{"attn_scale": 0.125, "init_std_qkv": 0.0236, "init_std_up": 0.0236, "init_std_down": 0.0236, "grad_clip": 1.0, "schedule": "wsd", "final_lr_fraction": 0.0, "steps": 9040}
Each number is 128 + 32 x the weight over its row's rms, rounded and kept within 0 to 255. Layers, rows and columns count from 0. Numbers have three digits each. The size before them is the row's rms in percent of the matrix's.

# down: layer 2 MLP down (transposed), 1280x320, rms 0.0802, rows 979-1078, columns 128-191
# up: layer 2 MLP up, 1280x320, rms 0.178, rows 980-1079, columns 128-191
down979 106:113128147136226151107160156113066094065170093068071089131132075127115088144150137041185113109108123068147103094156132176179154160156159134106163068130154155121144140146162085115153133092132116
up980 100:125111168071135166156142099184190142101167084171095073127081164123124122142120132161156122093134115143145130125123100145135125164157082071094197134144121103121130172190104117145138135129137083
down980 102:101111186209120168192109075173067146145129111146175121128141080144108099122153132106166145117122100184138110112161149161134110134149147097130159124100122141109128133127129146103060107131125090
up981 073:170165078110090153106124147155141112101140157105123144132137132110093148131175151190112080087108119154122129126145095139136129136198170111174149158142201104177105105116120127168176140099159161
down981 079:087079107164111083087086109113132177125158091149147129178105149147091114131090093132155099099080148156123128123089188114124113111084086163156105171152102161139145158066114156133054165131138109
up982 096:187172199180127142140179136096099105137098139080144132116100149124184183126145043195195164143077113083105169169106099162146114130091099184182126066127177123121163136107116152084078182145165140
down982 096:166066132092101188072109104155064101175103094081139129075133124105174123130141142156182129155132193104128170156119162141154069098144141178127140186041128139113135102190141136106191139195179154
up983 112:125130143109088125099107049120108174160127137163128152086125146111136155092045169156101156111173055090103141069098137109174164164160092157156129098141176174127091100138221140151134106095163102
down983 110:142128114124138135146123108140124183137157117101104135118129096169170104127157156102190165147122124160132147184164089110093127102138124106147103154116136100132083093091088071097151168108164117
up984 106:121145180124127151098116119113102206113161146087072098113069129083121070162126107148126142137145115167209103139191101131075139086166109149092144131187098163183105125175081202171156164092158096
down984 105:142095110070100125150123141135106101119150067135130155133142144109084154122159086135114119061161093117058119172117132087121127082130189165074093131078114122205038129127150117055109111074161219
up985 109:151115106133079120119170103146145178113124117122148209135125162139152138122111137098184164104129075142125076144122066179097119100135082073081123090052125075154125157158133103131083125114152066
down985 108:132159067114168134085152181122106163126113106142137137119116101170117145110113113154132138136105110149115122101139099122115099188137138098132174114111189157081127109117170132199109117162132132
up986 106:112117144207113119110169110157127132105195140127086148088083151146111150084126125166104146133160119148130184044082122150100121141097132139144167137150138150089110104132120151108071191173128112
down986 109:181098159148107139163111213125188190152117141154140098119090167160116092166152122140118129118178128126128112065107156139124158150102161123097097028125145125168112169086130126152137200103121122
up987 099:112139138144130038193136080176177121067146077121119086142119115125116208178103078150150113134141161113162102129173148130112082132145107077132113138175121056121176135112119113122141121181168165
down987 115:142098080126144162151141103100118052118089122146106140082164126108157118181083100127150163141150164084118131093165100162137127175103116145131103116127130148147187152130165110130123157134114067
up988 095:090099123144100096158138149114165180054182142122079143125084181145126139134127150150151097153176107083140076105129072101164144114129155178142140098134116139099090171163165123134088176153146131
down988 097:096177190123109116176149184143115089185100152103132093121139099164140073094187149081093147069127116126093121121231090108093123140114126147150120180106065146116118102139141089128093108111137143
up989 089:148102137160073102097121157131144144154162103044147141084083105198129099114122117135167147164135122069084135145068131129138179121115112079079065107146147115119112131118124151120111112151123161
down989 088:181176082155142142150163147125133095136111131138172135097160137145122111161120143095163117090061178140118168091156045095132113102123144142178144134186133080133119113123205133134176103123131100
up990 109:100125142104099149171105168111173138123057131121103100146098180161134169174074139145147128139090131145139101136206148139200129061143122155152122135111117162112075178086122130101135064092099129
down990 116:132125130104164149120120147084079068124130166102076148138123112113124169146151141097074101155146155161108108161171114075155160161102121129131094149119132103173149138046124133158163113083090143
up991 088:111162094178200140122058111159126176165180108088161109120109174093123132113128163172114038143172128146158086106149100053174195154144101170120167153139122118113178151132102173177138103095155124
down991 084:093156102148091128157092167062193153126111116138095096092139090133215126155156126130134106184148155084174111151083137163129144091049115125154151116086086164103141148130094099161104141164066054
up992 108:140113068218088080157105086148077115092186177107120149138144149124116148134128176113164096111129084063151160147131094105116177105113120134131106162097184168162129106110151165169169130142163152
down992 120:161253150152144107148113146096136110167119156098128102145078120115043123082137134191083056175134172100093159113123138087129158132170106192075140131150151129148120123088162098114090047124130097
up993 100:151114120087172169149097074149105160185120188119128142142126111096091137121116154171088127100132151105123102107121164096133132143160132121152092108160095197143133143118124108144111097153126139
down993 100:145124115078136148098115140141073168132135104133152158117119125135140099095110167173137129135125131130136048045140127173110096103052142143110129134162096170109091067179170123107103070142107173
up994 099:181144095184150162094139103146150107097111150160105109126143160102118148138114124169145142163133142199202127171082103101182064119155109143129132130179087153107117082189095098133218144128123095
down994 088:088152157150143121135125153106105108116125122132156145124119142162124107059080130067138131190141116109108099139123167180111102116105033124052138143105137107105162122132117125136095094127090233
up995 101:109133131102088194123142091117179117147148121120069170133193152108133134083112148111126157109086133126119179186157118082121145106119108155112170109126129139151172120063114165134088112148133124
down995 101:122110170147153142174181155165112064123117127172089165096134109099127137144119144164164157117128078174112175096153123158058135096076106158122158142099131125091161122050137191131102146113141141
up996 102:080156150136062100094129138075161135113166127115161151144147154139113116192134105122195155117106146130080137099114141130181112139128128093107100110203129154104183122117130117095142108163130124
down996 102:156144128153075168170151155116139171126097138153119182151146178075117088207077162080156124145072169115091107128173137105133170165150135119129148107184140101080172131097117121079182122121131098
up997 093:104120155128100092067102185150187091133090133098073158128111114071146159130086148118141140133084117095162098118122140105070101158109090109196144141123106155107191138064149112102067142176111108
down997 083:140066126114156162141160076089136132172115161167143129115197163188136110136141127170138117082117177162130148169122162114159139138129156092111114108109171088176067153175114115208140123049137119
up998 101:163125096144103172124133153123147107122092203138072121137191085147115100127148151126109077129116138139094153153120150109152160055074137135109145135108149112146088117152121145149105148162150150
down998 101:129145067130080085101124117128081094136067138112066075080212116135121073149080136130152123128147100128135158119150104116125141188107152079074172099130039181127100147102106118158175141151138123
up999 114:159195122149108119147112150160117150090109176162197058127179121122214095115135139143129131130143124104175143127117099160126124187157066151159146145119086156142133119113108157143129085217115093
down999 116:098159114139099156111166108152079176159128181142179131167069119098111059094102128120158119054112061070198126097171111169097115129138144126107105146103150171075101116172123164150130057133094107
up1000 107:157082196048139138118083123120150140048137093136155125091095110146155094103085143122110171093117123121141137133146121141170139145139132129161076114119068077102089073144159237117155164120179098
down1000 107:152176134128124089072091179114128151136149095155139105142104124125117147148151141045093115173198097101093142167105136176165109193133176092072163136113090121136079117103163114140165090143132148
up1001 104:115150092114103149140154153165152133136121127127121148097106112177143109114144168090141127126038152179135104108151115167104124164112158060109096125133081116082117159131098083109104188131141077
down1001 096:139081058127140172153143099114071130156129145197111077105129113051118118139134157175109151114176154180118110149089150106155098117176103163158171118126160084086122062141164081164128144118112103
up1002 145:146135135139175109097084073114167098048180122133117121078114153114135172174168085104151167081080169107146131145122131164086111124157138176117123153177121138121106124092088163143065159148160196
down1002 129:173091162150158139127143100063063164097160117120075169130133091052095172155101163110162106081068164094138117117149161154122069105117135116108128177131137150170154058139140084159168115131166141
up1003 091:116111110130092078097099103140085202146073122092112135184143122147124112103123161152164113100124096120123128117193118150066094112137137097109087101142156174158117178127076099116169147115119161
down1003 093:126091081118159105051086125132093122194153093131100131119082133118104129162093093189160108075070124152139132137156076144068161123121098109144049097126167126139126108149047123137113132153112186
up1004 083:143114119150124148103106148148179142143055148110137125133133104196122097138072103102108136082111087134140123123122168131127146071185122128046134106142139099086081190197151139134164165141081150
down1004 080:161157067101112122106111109223120089102171122113177103105099174110169189226114120112120111114159157117088087122084091134143148146102134151171185142113116160036203082128083098140113108121135105
up1005 096:116150162187084135123111204136129171129126107088139134146060168140184160102157082144099155101093065163120172122158108161135207109127138137178093177122110112128141152143151126179106220079147168
down1005 091:126097133200123138081124206142157185104062084118091153120098152094150127170136143180166174097179117132162130093118098116144148084145127138169201081120163115136157180123120084169120143150178109
up1006 098:116136125170103132076045191111133084103099088155077154115154112149126159138107099127157172114158058151168183087141078150114143109074113057140092122133163129122098105172194104126158147111175125
down1006 096:131143145149176093114195134126196124153147093109116191131116136182143117126152132116140119119169163139101140132103074134158144178101151176106159127108150089132078121135104113136138198138098178
up1007 101:201114090170152100119097130183107062160122163144117165133151106193143164127125105102154109075148138100123129131099142072124082152182127102151143140165190097093166118126111199098102146164133159
down1007 099:142088072160173152093196162199114163118068113141079094135092164158126139068151120169077201115136104122153106080167121141156185087132083157110176129160199078066156149123127135121083164090138132
up1008 101:104111131132131129121109093088172099124092126133143059123117119145116193161168154131098069164090165190119117162064128155130171123118151176132115140089082148188161155141099162173092181140135124
down1008 096:108134128129145104114116136111111077141197134119012086153132127098154147102184170110159079175129108114162128098186155115159181160123089179089080100169120126139120129084153150053098098139131135
up1009 100:161148129216156122124132137156133128149124165098135136142157122076131153171136116132089085115177103120153156082102094167099146104165116158161171083127153151019139112105152155094185166126150185
down1009 097:173135085165106055117086118111161129154137133096058104149135164132080075147154092100106109150193126108129126187133132144075131132112092131128143181180123170118107188158135059059140140122178194
up1010 107:155114106132085108103163119150103169119072150139124098065156111123097160110104157158187172128124112187192113097095080146125124085093124179088178127135152158039152125104152193170115133145134065
down1010 106:122127142121152126141177149137165114084137147176129165161139221127139161161154151140124097157161128095128150134171125120149099135165166153104130133095071116137161128131125040180148152185121109
up1011 099:136129154162131137107136148143103143101082117097171074122162103086169066123063098156169112142125137129146144122109096155114132122118146128089083168127067144183169123140116181101112193077082101
down1011 096:155133113144108090132089117141109133170110125152150059135186064125100106100082120189153114141117162096081094122153068145089099123153160126082156119124155149140101155061083127125100088112070119
up1012 095:134109162175118124109167105103201156131144158128109084097117099185158145167040128096168156170137086158153172171086101081064099117151102154183137110112127161140095138173173143143069163128086115
down1012 092:167096079098132105123164160117151059107126111088168137117159076152106113139188126155087162103143140165085118139087100104129214112109111134162101149131111083111128038156142124108119139143123121
up1013 107:114187059123132138134101157156135171073127152121154141113082100138112167142111061169155091164111140135173151056127142111167111130117083192035118079157132150175136129100122148121170103111135160
down1013 108:107150039137095159171183111156130187131094150131160119131140187134164122071155134128092129117127118101151150114114149084129138140161137097127121150145109126178086139141147133140118145088124066
up1014 118:034152128162075162090164106117161148150141105124124113165112154128128139153100119103091134172104130141152138147057124131116108091127028101101102164143165143130068202175135103152114107153139084
down1014 119:110206104187129092113143168125114128111155088145104134109150078125140089111130179160146149207104148144121065138114160111149085088117155159146099140104101100120146182100114084152157115135138111
up1015 082:154135160140182081175143105141161172172165149137131083104176116131119139071128121176134143151119139115070172104126087111182150145114148176127094072126087107154148159175104174126177064126180141
down1015 084:118072128198106123163077098169163099130183089096134161101113178160130121148151167190140131147164152109068129101126120137144077175125157174125087088161151077119082092130129186144089091138110163
up1016 099:116111086181164130045138156154110145084144149160100188146111184151101155158072147129171087136092121123111065108098134150183182051077123132143137132173133154115141162184112125152158124157119133
down1016 092:133144151084128141171182121112104104104142134143171132156180118126083095202169159168168139129160108105157140167138144095162107139100069085102167130119137153125130069093111118127103114153140129
up1017 098:121117082146099141083113088134107156186147141125067123101136067161142150032058142148184166154052099133112084068126080070129190172144090191101143151123156157161103177145140145179127092158112087
down1017 096:153111106071106135099138148160053118138172117149210171132121115134092136132105102097065151079086146141143125123187104110185128142108137130106123105133143122201106075139148173125151139137175131
up1018 103:116127135097123164138120175131112156136139151145202107103117103180092176159110096060105077097055125142178184158083137054138099177132165140118109162135129101142073180128098130111105019131113175
down1018 093:109137087094118147155116114186089176182103142114135161146085130096095119100170104119120156141121028159131170138152117122088153092112168151132167146107110103106139079139087099111125106124154157
up1019 096:093084084138155121101167063179179160112134076120124128110169085194141146161137130116045154172094164125188081113090070067137144069142058148129107111170067151093144153130131169062118111133085136
down1019 104:108161160159148094167146140176150072141136125147108115190123102093097137078101162103117100145114145106138129062108104119131094138127088129072134104168109117048167126113097116140082102126184135
up1020 094:115131110086117124141105143134175135124127131152120113208108108105133074112106131132139134057118106167164151105172130172082124128135176174063107114117138108148138160111153135154166112150137145
down1020 101:132052073165080162122073128111112103127122134161182170143156065114166169113105113107145090151124135149109101156161139152084074099127180117048184115098106111162177096072157154081120191144109129
up1021 112:117137111130148102078151133161179163173121124149142160095111153156135139145065155129068096130045135167155137120126100174104137130112134119102102042197134122138086145126189169138137126127121181
down1021 103:132162087121124142102160110133125125170134091089109133152182120126111126162155144124103095145108105189116151117125144108084128151160182139143133038156142043150168108089175139187117101104101153
up1022 100:118134116170058125166140150134177169145083162094138122161123094146110127143181136144112101155073085160115198097129172204139101154175165141100085128149084122137180150126083099079121123104171083
down1022 096:158147153121117164147143135153160111051045080096101095093132155215134159110099113086119154148103162115183151157149090118178123112151094139094162106085109153169150162106120157140145105112097124
up1023 103:163054148134121090141098112115106123134126185089185154133080069155102123160074125111129140171166136121154174176088144173150155132116158130145164065122120092117110146119136133079069146153128179
down1023 105:158105143131117089179113088131090154138159081109094151154099087061144089146142124071178138091138138126118147133106089142149156114252150139146111108112106161158143150117120144075121145085151132
up1024 090:128098119097134089129123118134166101179118103118179052111114195116126154098071126167136126156132105140128133117117120142126155131142164181110142089203133143143121108149150131145136123168129063
down1024 086:090153102116057112071132127151160122145084199147125124130066174105126095142110158109087069155176136142128128107135103099094134142108120152124121172185096139212144139057148166114133160081134129
up1025 096:095113147127184113130127142150132079109088099121134122117189118107153094174100114104129175151127115118090115096169165136204105097093202116133115121205135135121185156144070097096071112148105166
down1025 096:062126130093153118145171135098136075109149128122136162127097100104147089087114083152141111097149158140128087109189139167168106104149086104123105073130120109112128124081102133087131105081074152
up1026 095:128106163149141140080170138173134185164076103155105123173105133121143171140098114133059083139092180105154090131154123079133089083152175125123138152102099153082153132162160189153149162117128141
down1026 103:162117125141115160166128088088162138136209131154148097153114186091164159112161101157130090143106068137126115143120071151159120124141147120103121053131097118109154142119169097154157065074174172
up1027 101:127091105141146160138178155142120153124156067119101160150117155117126170186093100159136211156142135165145165099136028141154112157141072169167125125100134114072141177105094124078119120155148152
down1027 100:132178128109161101119111135127074136054159144117144100110149127153105119146119165151134188148141060147155119154182138148142114127154117175099143053151077104184148172162130116095101134162182163
up1028 077:151059129130147101148183083169119091105135066076088141144073155130121077134131081105113149135159141133082133157162152110106136115180143097142062140102096075119155179130123139169149123159045110
down1028 074:112108119112084145081168182161146139138068137196148141153148154149176089129120110129119128125132077169186104113091130085108112124182080138231065121120177108142094164089119069086124085138118082
up1029 098:169120078139084133133104150145136142114179150106160128185129152104124149101113075135134105107141092085172101089150078116143079154125114132133085110131159115104088124153117104068146100156129091
down1029 100:149078157096153153127119124165073121180144127122174161128149116101151080117121206127143085113147079069080199106164157098146066165122114149142123167117087083120129164148154120116146113133197132
up1030 100:154113165118054125100114103136106140079148099113111125113143119168100135105135190178121051142124138085137056089111141168148088099144170220198175144120227055134135126159147191116110092106071140
down1030 098:136053137159085148190115124138139130124074134128089086146126149157135111135117068180068128127167163134163137107107118122109124120111132120072094116122137126130118106122077125134155189161148144
up1031 100:087132127152104151126113069175157119150122155129160144145111147111184126094140122087081134122127121150178132113117161144132130123124083154101094149178164127131158083111112132080111127099080099
down1031 099:101155128162082098133193106105095064167170141111175175128106141103116168135093101191157160174137175110152160146138161115150102104110067080071142181087215096137136134145106134135140124107141099
up1032 073:078145077123121168126164109136117137129056124132110188155096078126130142121115149136139118129171147143125121194161143112145104183133119155122144062086086144141145105082119104068169104140101145
down1032 074:170169147094152130084130150153168134153166117125120120107098140148113159125148175106124115097099055106112142124096154177113198130154130151080155130130149090129133147116151136188107123139159135
up1033 108:084182103155127103194130166190074128110134142114137099177111168134154124101178159127132078121124124127143103105101198104094110078088117139115131155133085199185107098137183088102147131139164117
down1033 120:087135119209157107131175100135169077106165085156135139145111092101132096100153129098091156125122090140134152192101128109103135130103152152127145115111135104168101067123137128062155137094127125
up1034 096:163110142180101102157109156171066101110090073190157116129100158117184118158191184172121176096078170140088140133078121117092117104179161086144081089120111105194083075120151187114037127096106096
down1034 108:141162162174094099151129111104073154243084123118080092131160094102105126114160123125082167121087162131138165123137115122138128157117151129123144091134135194173104126133127080158135168111077102
up1035 113:111053074119090180101135104091135127087123121152106124105098180075073148163154131142133128128101160173097170151072127151125138131109114132158144166145107111115151136125098165150083107114130105
down1035 129:136143140119131119128131144137103095144119110078150087108094083145102139135129107088094153098066124170171097080126110117167155083163077134163141200161126160149141123124132157141088135096135146
up1036 097:129126142144125167211184131124173108194120065115129128082188092119166125144051119117130156123211125140193095175049194137123108139147126066136169141094068114130163111174222132098075139126121158
down1036 092:144084051107147144095157154179142160136169107130098134109083109147176153154081155101107128143139148101158089079138110216167089102119119151153071135131172171117120112109141128145157136087139126
up1037 095:123111120125149157105120102096145194141073129128135121230161088123199169093090148116128123145091132168093104070109110123102142121136138158152102109162142142180118088159101101083124149119154136
down1037 087:137127092118159189146073140142140113177180133172142137144100144070167186130116176094170154152162110187076104116142095115105128117146128099157097118113110058110114050157184167138151110154171112
up1038 092:107112079162115167117049170133140143148120133162131137143153140145050107132118098085126157134125094080131076107142153137118135092133160144087112115175130169113156135191192146089173113090114150
down1038 096:143143163155112137069107149097153105132119146127178087176179109089098155144136137157170148087175131160141189155153130130131148203185126167121145115157134099117117088147096123148158152094151179
up1039 091:115111083127165097124135144141116118103123187114154189085113136116143084160119132073085203159113144139098156055120119112131084180131062169118213158115162165114138212091156148120178102135123128
down1039 086:130097056118180130120122113139172095158145097102139092123129171137157181104149156075144131093083057175130086182122155132141117145152205136152183113145174132090193099168138183123148171087109103
up1040 097:105191141116094142126163105116055106140136127195159129181077115161123120121082102180141147188107113143126131098128117175104119129064134174119114072128101148110155076160166152080178175137099128
down1040 094:107219082186142103154156117066094119108119116133176163146116097156124122142123076135163168144131085139089162079104111139173073130130203113074128105137104171121149075161153137120122063133120164
up1041 098:144064150105133107155162091106095137106117111090086160131133117163116108182112153127133135165153115121151105137160136154029154170162132087132076165113204140108114106087099148062098111165080091
down1041 097:124155143129146157109143144108135105089094180152131106171138170091167150113105132088086190093175112110162161114086111079154193165162125123104134126139112109117111130165129080160132129116090139
up1042 109:157121115102084109120109115149155128156128119148155139140131188127173090110114114178155085087133122208130159195088124104093125142143118131097175157199124126151093175102188132106142176113152121
down1042 110:042112166125071110123150136161166098213135111129127117176105175171161133122079103127133109099118143063130085120153123126097104128116159129176122091145118158095188204125125139127151154134116167
up1043 106:096107111159179118158147146119157095069081141132164149078153110128123129093108141166135170125152144161115127131115121099106144124122116173149154141110166110120155125145107161083097130144186102
down1043 100:101171179212130181135115048179149107140112128117107151134089071202135119078103158118131121161121137130086105134109115152080165163082164172137072101153131161125123122157149115055153153059109123
up1044 111:122105137147124136108165146132085138134161139131166155114103083128136135128151119171150163125159129151099144082102114076100144108110097166193150105184125135078124117108118059093195200032096142
down1044 112:179146161111155112110141181096129119067081144109136109077154120080125149104118112178080182148168206092157104154094106124205153167090115140141123066096103097144146075112079162125125139089102083
up1045 111:098135175117102099118173129087158185117205152147118123136130153143096130143137143138125132154117100089135151112128078161182145076179124175154150111108122137074123102193185139206140164144155118
down1045 113:148094062160177136142167166097149089116158122081108151075101097150177177155159066159078088104137129174127187062107184089130061151173131159165104119113071081149062121160163133143146090057153116
up1046 109:119044154105106111086142135144088097157129117141144158183116205145136128126180146147132114080092113120107126141107079170181125141087118162092144127091071122088141119097153131117133110137123141
down1046 116:178140104071111126120144173138110126132188104087122103150160145129058117128164194104147118042134144104105123099128079121206157122125156140142165101099110085118118163182185152108119085133142133
up1047 102:103141090215106135138129109177121124139146154108144161144173164153110070111178119143155130114133107095140163158108102104131152078162138116086128087149127114071118160141186121081190081078189126
down1047 098:078157151142117227107186041113131144097151091150159123142143134128146118118153082128096133116166137121126144191136158145125180164122140074159122128103151138158156091139146064127093165122139127
up1048 093:111104101142113131155118189170111105122073137085138101160110126072154171112169122116161098170174136126110111121165105163116157107107138121054132167163135098131201177104093068111108177067109079
down1048 096:125156158097133186110092147130114125132135136124162094152155126075102094134141116150102173113183187093200147199119154160110182132102176122130105086125025081145199127122094128126109132133090126
up1049 087:135127106120092160141122151163103159092135125103135104119110134129124165152159155179133111096101100118149167145088125133108148178107113109130125120174193161122126096133102142153113125190098165
down1049 095:173078134133123161107128164148118136102195099130120146134122124159177158128175112114150165190121170087114175164142119199094157120213076129171124122093196120069143125118123109135109118066128085
up1050 088:109098206098076145152195169153182116077093098214141136149155131103093183119110119149095128105130156169159123124182137140180180155103126154118105124128074104149102164138127135108181150138140099
down1050 081:095131139157125166105104110105150109072153119128181107149110082175169099152130119100115154093141163099134145123136069184187058112098121161123099128115109211155089099084147191112086124107169162
up1051 112:202093162135108203119139102150069115159091124103137109125125072074117150101174080175128174150183105061145117119128127115090203119087145173102120155186121192079124140086131131105179102184158119
down1051 116:152091096126192137117112115174152112115105116164137108071184136082094090158179136075089139104183189150144134178117094123116189122152128105166141142144156136132124140168128085123166126114126144
up1052 110:050072112189123174141124096157070120066132174126127144136135126128114177079147142163156163137087142113148162123129121204100101081173121164087143069160065149099138119162133116115129083195124105
down1052 108:071108092138102104134143148153090147067095099124133081128188117133089076114176123083129115135085116156205166110075091107122075176137135146097183126070088080120203053148134132115164151110129157
up1053 098:146112107140173152188105093135138155139145127096125144148118147145095119229099061121125133101147103128118132138150087121084124144126120174059040155152111103165096094210133129128150110072142108
down1053 098:159084075104133097062079181091086136120140179114136158105100131125150052102133145161154144100177169141126156132099126132166159101125117153104184113081133124140134155056129113103132131131121123
up1054 089:093131165167128038149157093047103184160128085115105122159148154129168116105106110148091103146145151164068122047193138102130084112146133163096184102107085128112079125134127127147127143151141123
down1054 080:150138071149069191071087157124175190155155077070121107082112119133115090108132147114132167124159117172105131152136104130101071114139130114101140130131115127109082161137162145113044084129187066
up1055 110:124070152148079166119140113129129150099068123125129193129122063087144060176143155137100151099076127113106187209098146165146151092124140052091111085168135118139131129097126144077104179073162135
down1055 103:134133132158133112147209076162099086190157113126198154089162131166115162151124127106156102142090038135086167063142134193140171105153087085125107123178119109138128082115148136136120130116120103
up1056 098:138073103128123101145118134204122116126192081161159138109120143182151077149057125105183124157097094082097126119091160120111129198075145131135138167135075095142166140130147088085079175177060053
down1056 109:172158096176107101124095058088119158120095167088146118104123149132159178135196124164122152133139107144109139153142170128123125079114145040189092077059148147147116102129139099141155095085165160
up1057 102:127140097132145154087112127124159157107108100168161169104112123141117144088161137058114092168104124142054118086098128107147110117165104137144081137156183120145120113109082094145090109166122136
down1057 098:171141089112093090133122086105119156145164098119097073136075099050126091138202197148224128211136049150109137119095169157157119137143148064102104169116086060149154127156131162153184093162108129
up1058 101:145164116133117045106125159144125111110150151113151080169145192110025194158100116193136114110123166141125156152059076094177116167126096155135116148125107114114144142113133120159107116134129181
down1058 103:172123169107138130136205130188114110133151097158116086108128076095123096114132077148133146136125150171130139197162118088098121113197118151124178151156137099151110098138110144106125072109137153
up1059 092:154115155151129097102085155179141107089158126122141084103128114160144101165137135113137208126103113090040169091110121122064152176153162107085112109163070126109115101068106123089161156135130121
down1059 099:064070085119108148082147136225110114117145100148127098128082123098126147152142126128106154123169096135130119105059125172138145116177113152150188115122146146165234104145133158106138109053149108
up1060 113:126145090096139141113093123158176161168125111079142119072104142168133148106078157127131126154126125150140166153122159091132152131128115156111118141118187145174146122163113108119163153165102119
down1060 117:083139118147123094159121108196167115187141034109132132134173145122173091190212098091155113120078160162043113117182113087030126151127124101134094145144138108118100069159124141159136099088141160
up1061 118:085103129126184153172169098126127117093133142160132154127109165149125159182122172084136124157126139135045144140166111095106170122126174163117168104102097140118103129127099149095137108133085123
down1061 108:103147131121202165079167112084168135144117114123111132127154086146098101085185125102149066131125110071124101117198131093143120078149183183129151160115160150145084200130131135165095071142133124
up1062 100:038158098124067168177067099126145163139198113184163124153181140166193089145132128189119157162093109105151072114125062186099147120122131121187141184158153084127114100140121115106101117137104127
down1062 095:108091117148131123111110132096164201136137225129123144115165160156147127112090163131138204172122163096176092185190143135122085139118131119192117112150114103113119098147096132093120106058179095
up1063 100:114125143117128095120124154115065134097109138094116065059127130096120125155106148152154132124149082140172167134100157125142148117137138131126159142146132086158114169120140177122138135104153198
down1063 103:137184146108081170132056078099165117095121125146104110129075145098106075104172080144128133177154112128102153089092165163131164152127107154082134127118148191105103158133196132145129110122092094
up1064 107:165154168182103135131121141114097087186175119118159119103100146143119182109144126230130116194115071181125158113115042087130112152142142157171150142098182100128069125118158144095090077125082099
down1064 098:113123136145063103138137182151115084094090134147081157113159111183168131165158116167115145159099127103149156122116097098159106220097128060159132122097121114125179104138176172209180070190098089
up1065 116:075134134150108054119112115125159110150189156141143087124088124149112163148068189086141140162177161139139110130077150174114120119131112111149083151159171149134139098156080164174123115149120130
down1065 113:171181165152118093103150136108155118131112119148088139113133111132106136137109074208107075147190137121089106134089193094130173176109123127115104151145166161139093184094098092175087136113171174
up1066 090:079075114156138137155109122157157119147158153111119136118153122139119211125095169167109120083166099107084082158122199078123190177115104145125151110156100136134114137163084132112083114166150131
down1066 087:147156156144128134074142116151137147061133165113117126076149129151051125067100147218133125110092110138116173131138211157146129069153188076140129114178139140133071085167141130150103110180113165
up1067 094:146119105091134138106115116137161092089177216151162160158107152100151186100116116147154116111129091195147146158027042114144083142116122162140118070140180080168100101129132093099108080154173124
down1067 101:131102129103175154224118123202161116173166118152094157136070151127171156087141116080124129103162130125101115144158174166069139107145125110185147177170122118101196121172117138095088099097142187
up1068 100:150099156133081112129139133124071120122108115076118127117139085086143194101100124146164119091201111168084125182099151119121134112137121106082120143179129116113123057170160120154159177086097049
down1068 098:140096131123191116201116156120102116139084165095076080151128139097123102112135158169115144140169112103102157192175176120050122171129115131118082127136089132148159097143161139134192061130142118
up1069 096:141141135109128106108102153125086137081105043157136133087108160163114144132084076078190171099112139120135141146108093105196201096150083122092109103126149088113166156102122149086139122129086150
down1069 089:045132154140115131105121100127137144139118069119141130176146095133152116108080129166135087043114128112178126139155060146141255136102134086154175092145140122058110172148151200115072121175157110
up1070 076:126112129110102144147138155177076054135085092174134083108178140082133138125116067138142191163118132123130101088139125140145119090150072118177124121138121132174098174132134132078096163152098123
down1070 074:173127135088149126123084101113132148127161114095155113158027103137167179142134161153082183132142150162135109138142091135162133149170143136131141114102180127178187160089106074112116140141203149
up1071 092:140086105107154147092182103145118169102126123158129073066062129160106138147161127114142197054146167170144125126120074164120133153152203155153117086123112060143144125121170181143191196122125143
down1071 093:149099128147137103108165110151131128076091112061113101094087129111155128143076094115124132152082112125105165070100135127104179087079090075095144117128112157149105188082118179091118097128106069
up1072 077:109157157145111140106169119142107124161162174164128128175141121122137111147077127186094114122117140095197139124133082104154143179094136090159123163149101177125118114133068118156115084123128114
down1072 075:138167112154068172116133107192090138108110148160128145112099165149151084133089109134205159130080121081170089092155151159076163131053120134160149103094196126094128190159157106153058116105097148
up1073 109:151090076172147122112177132186149136151121126167066158172157203099116134146106129077156154147043130146162122130092146161121117169178043114108089078190102074160172086109107126148073119104128094
down1073 119:203091131196130139148131055098200131120181123173106096157162173067110161071116059136135114152092153111098126102147127173135112111158131104130167138159167120148103110095171102115124120124107128
up1074 106:116118128125104135120123176016105143116194098202113165096110189185168135129105130107124089119117131135127111138151145087138141103101108177086231159147098107117096117089145143213078086096119086
down1074 109:108157180088155117152094173105109124099167079147092144123101140084092105104090151144125138118145099150135178074171107107091159112166194160102103142127181072111157117130055117130109070108155123
up1075 094:113119148138097047169146105112129083149185059100221103096151095132103075126174142124167122096140169141158136103092099154083155087094091087139152099139102126169096107130124172093095174140103081
down1075 096:115138159129154140121122118169132100108145150197135146142174101102093128132082070080122121156129109140156147156189182136055131102127079178109138177146172175144020127157148155096188101131130199
up1076 102:130134137122167085125190138116099147120120136092101094158138147081140115131146116113081138120123053118117150164143095110147120173107146140110084194144168073143160128213116163185183147148142088
down1076 103:125085138101066100142141083098160137095108176149150140093137136087155161151124103124132160089172211159142123174100134071142127116131118100150142129051132107126136135126066101104173135149133108
up1077 090:231140103163081111135094130178130107098093154179119151211129151141134119115113158182165067171058122108202093135159145133110114123150135110102191137105161109137154137186077111198135118092127142
down1077 093:180150124131085142141155163180097097170086065153150133136140127129126130170159167150200101156114133071130139127125151172105185144145126160166167154103135161159161158199097109154136095114120134
up1078 093:169134111131095114131114191121136157130175134096085154134142117148126200123164136096107134096101137101173111119134075132139128087113147127136129147144158113128110179100129116117102108111170148
down1078 093:111096099150117094154114180102183120118169167124096126089107153131148155074103118148157076166151096124148104142162158117077114056195214066110100134152101100118174117109144105124122158072170123
up1079 115:151140114121169111173146176152094100150141099071168131085095128128114149133131103169105115137148091187150084097128117197087131158151128108117114103160145099117122199077162115108123101117130174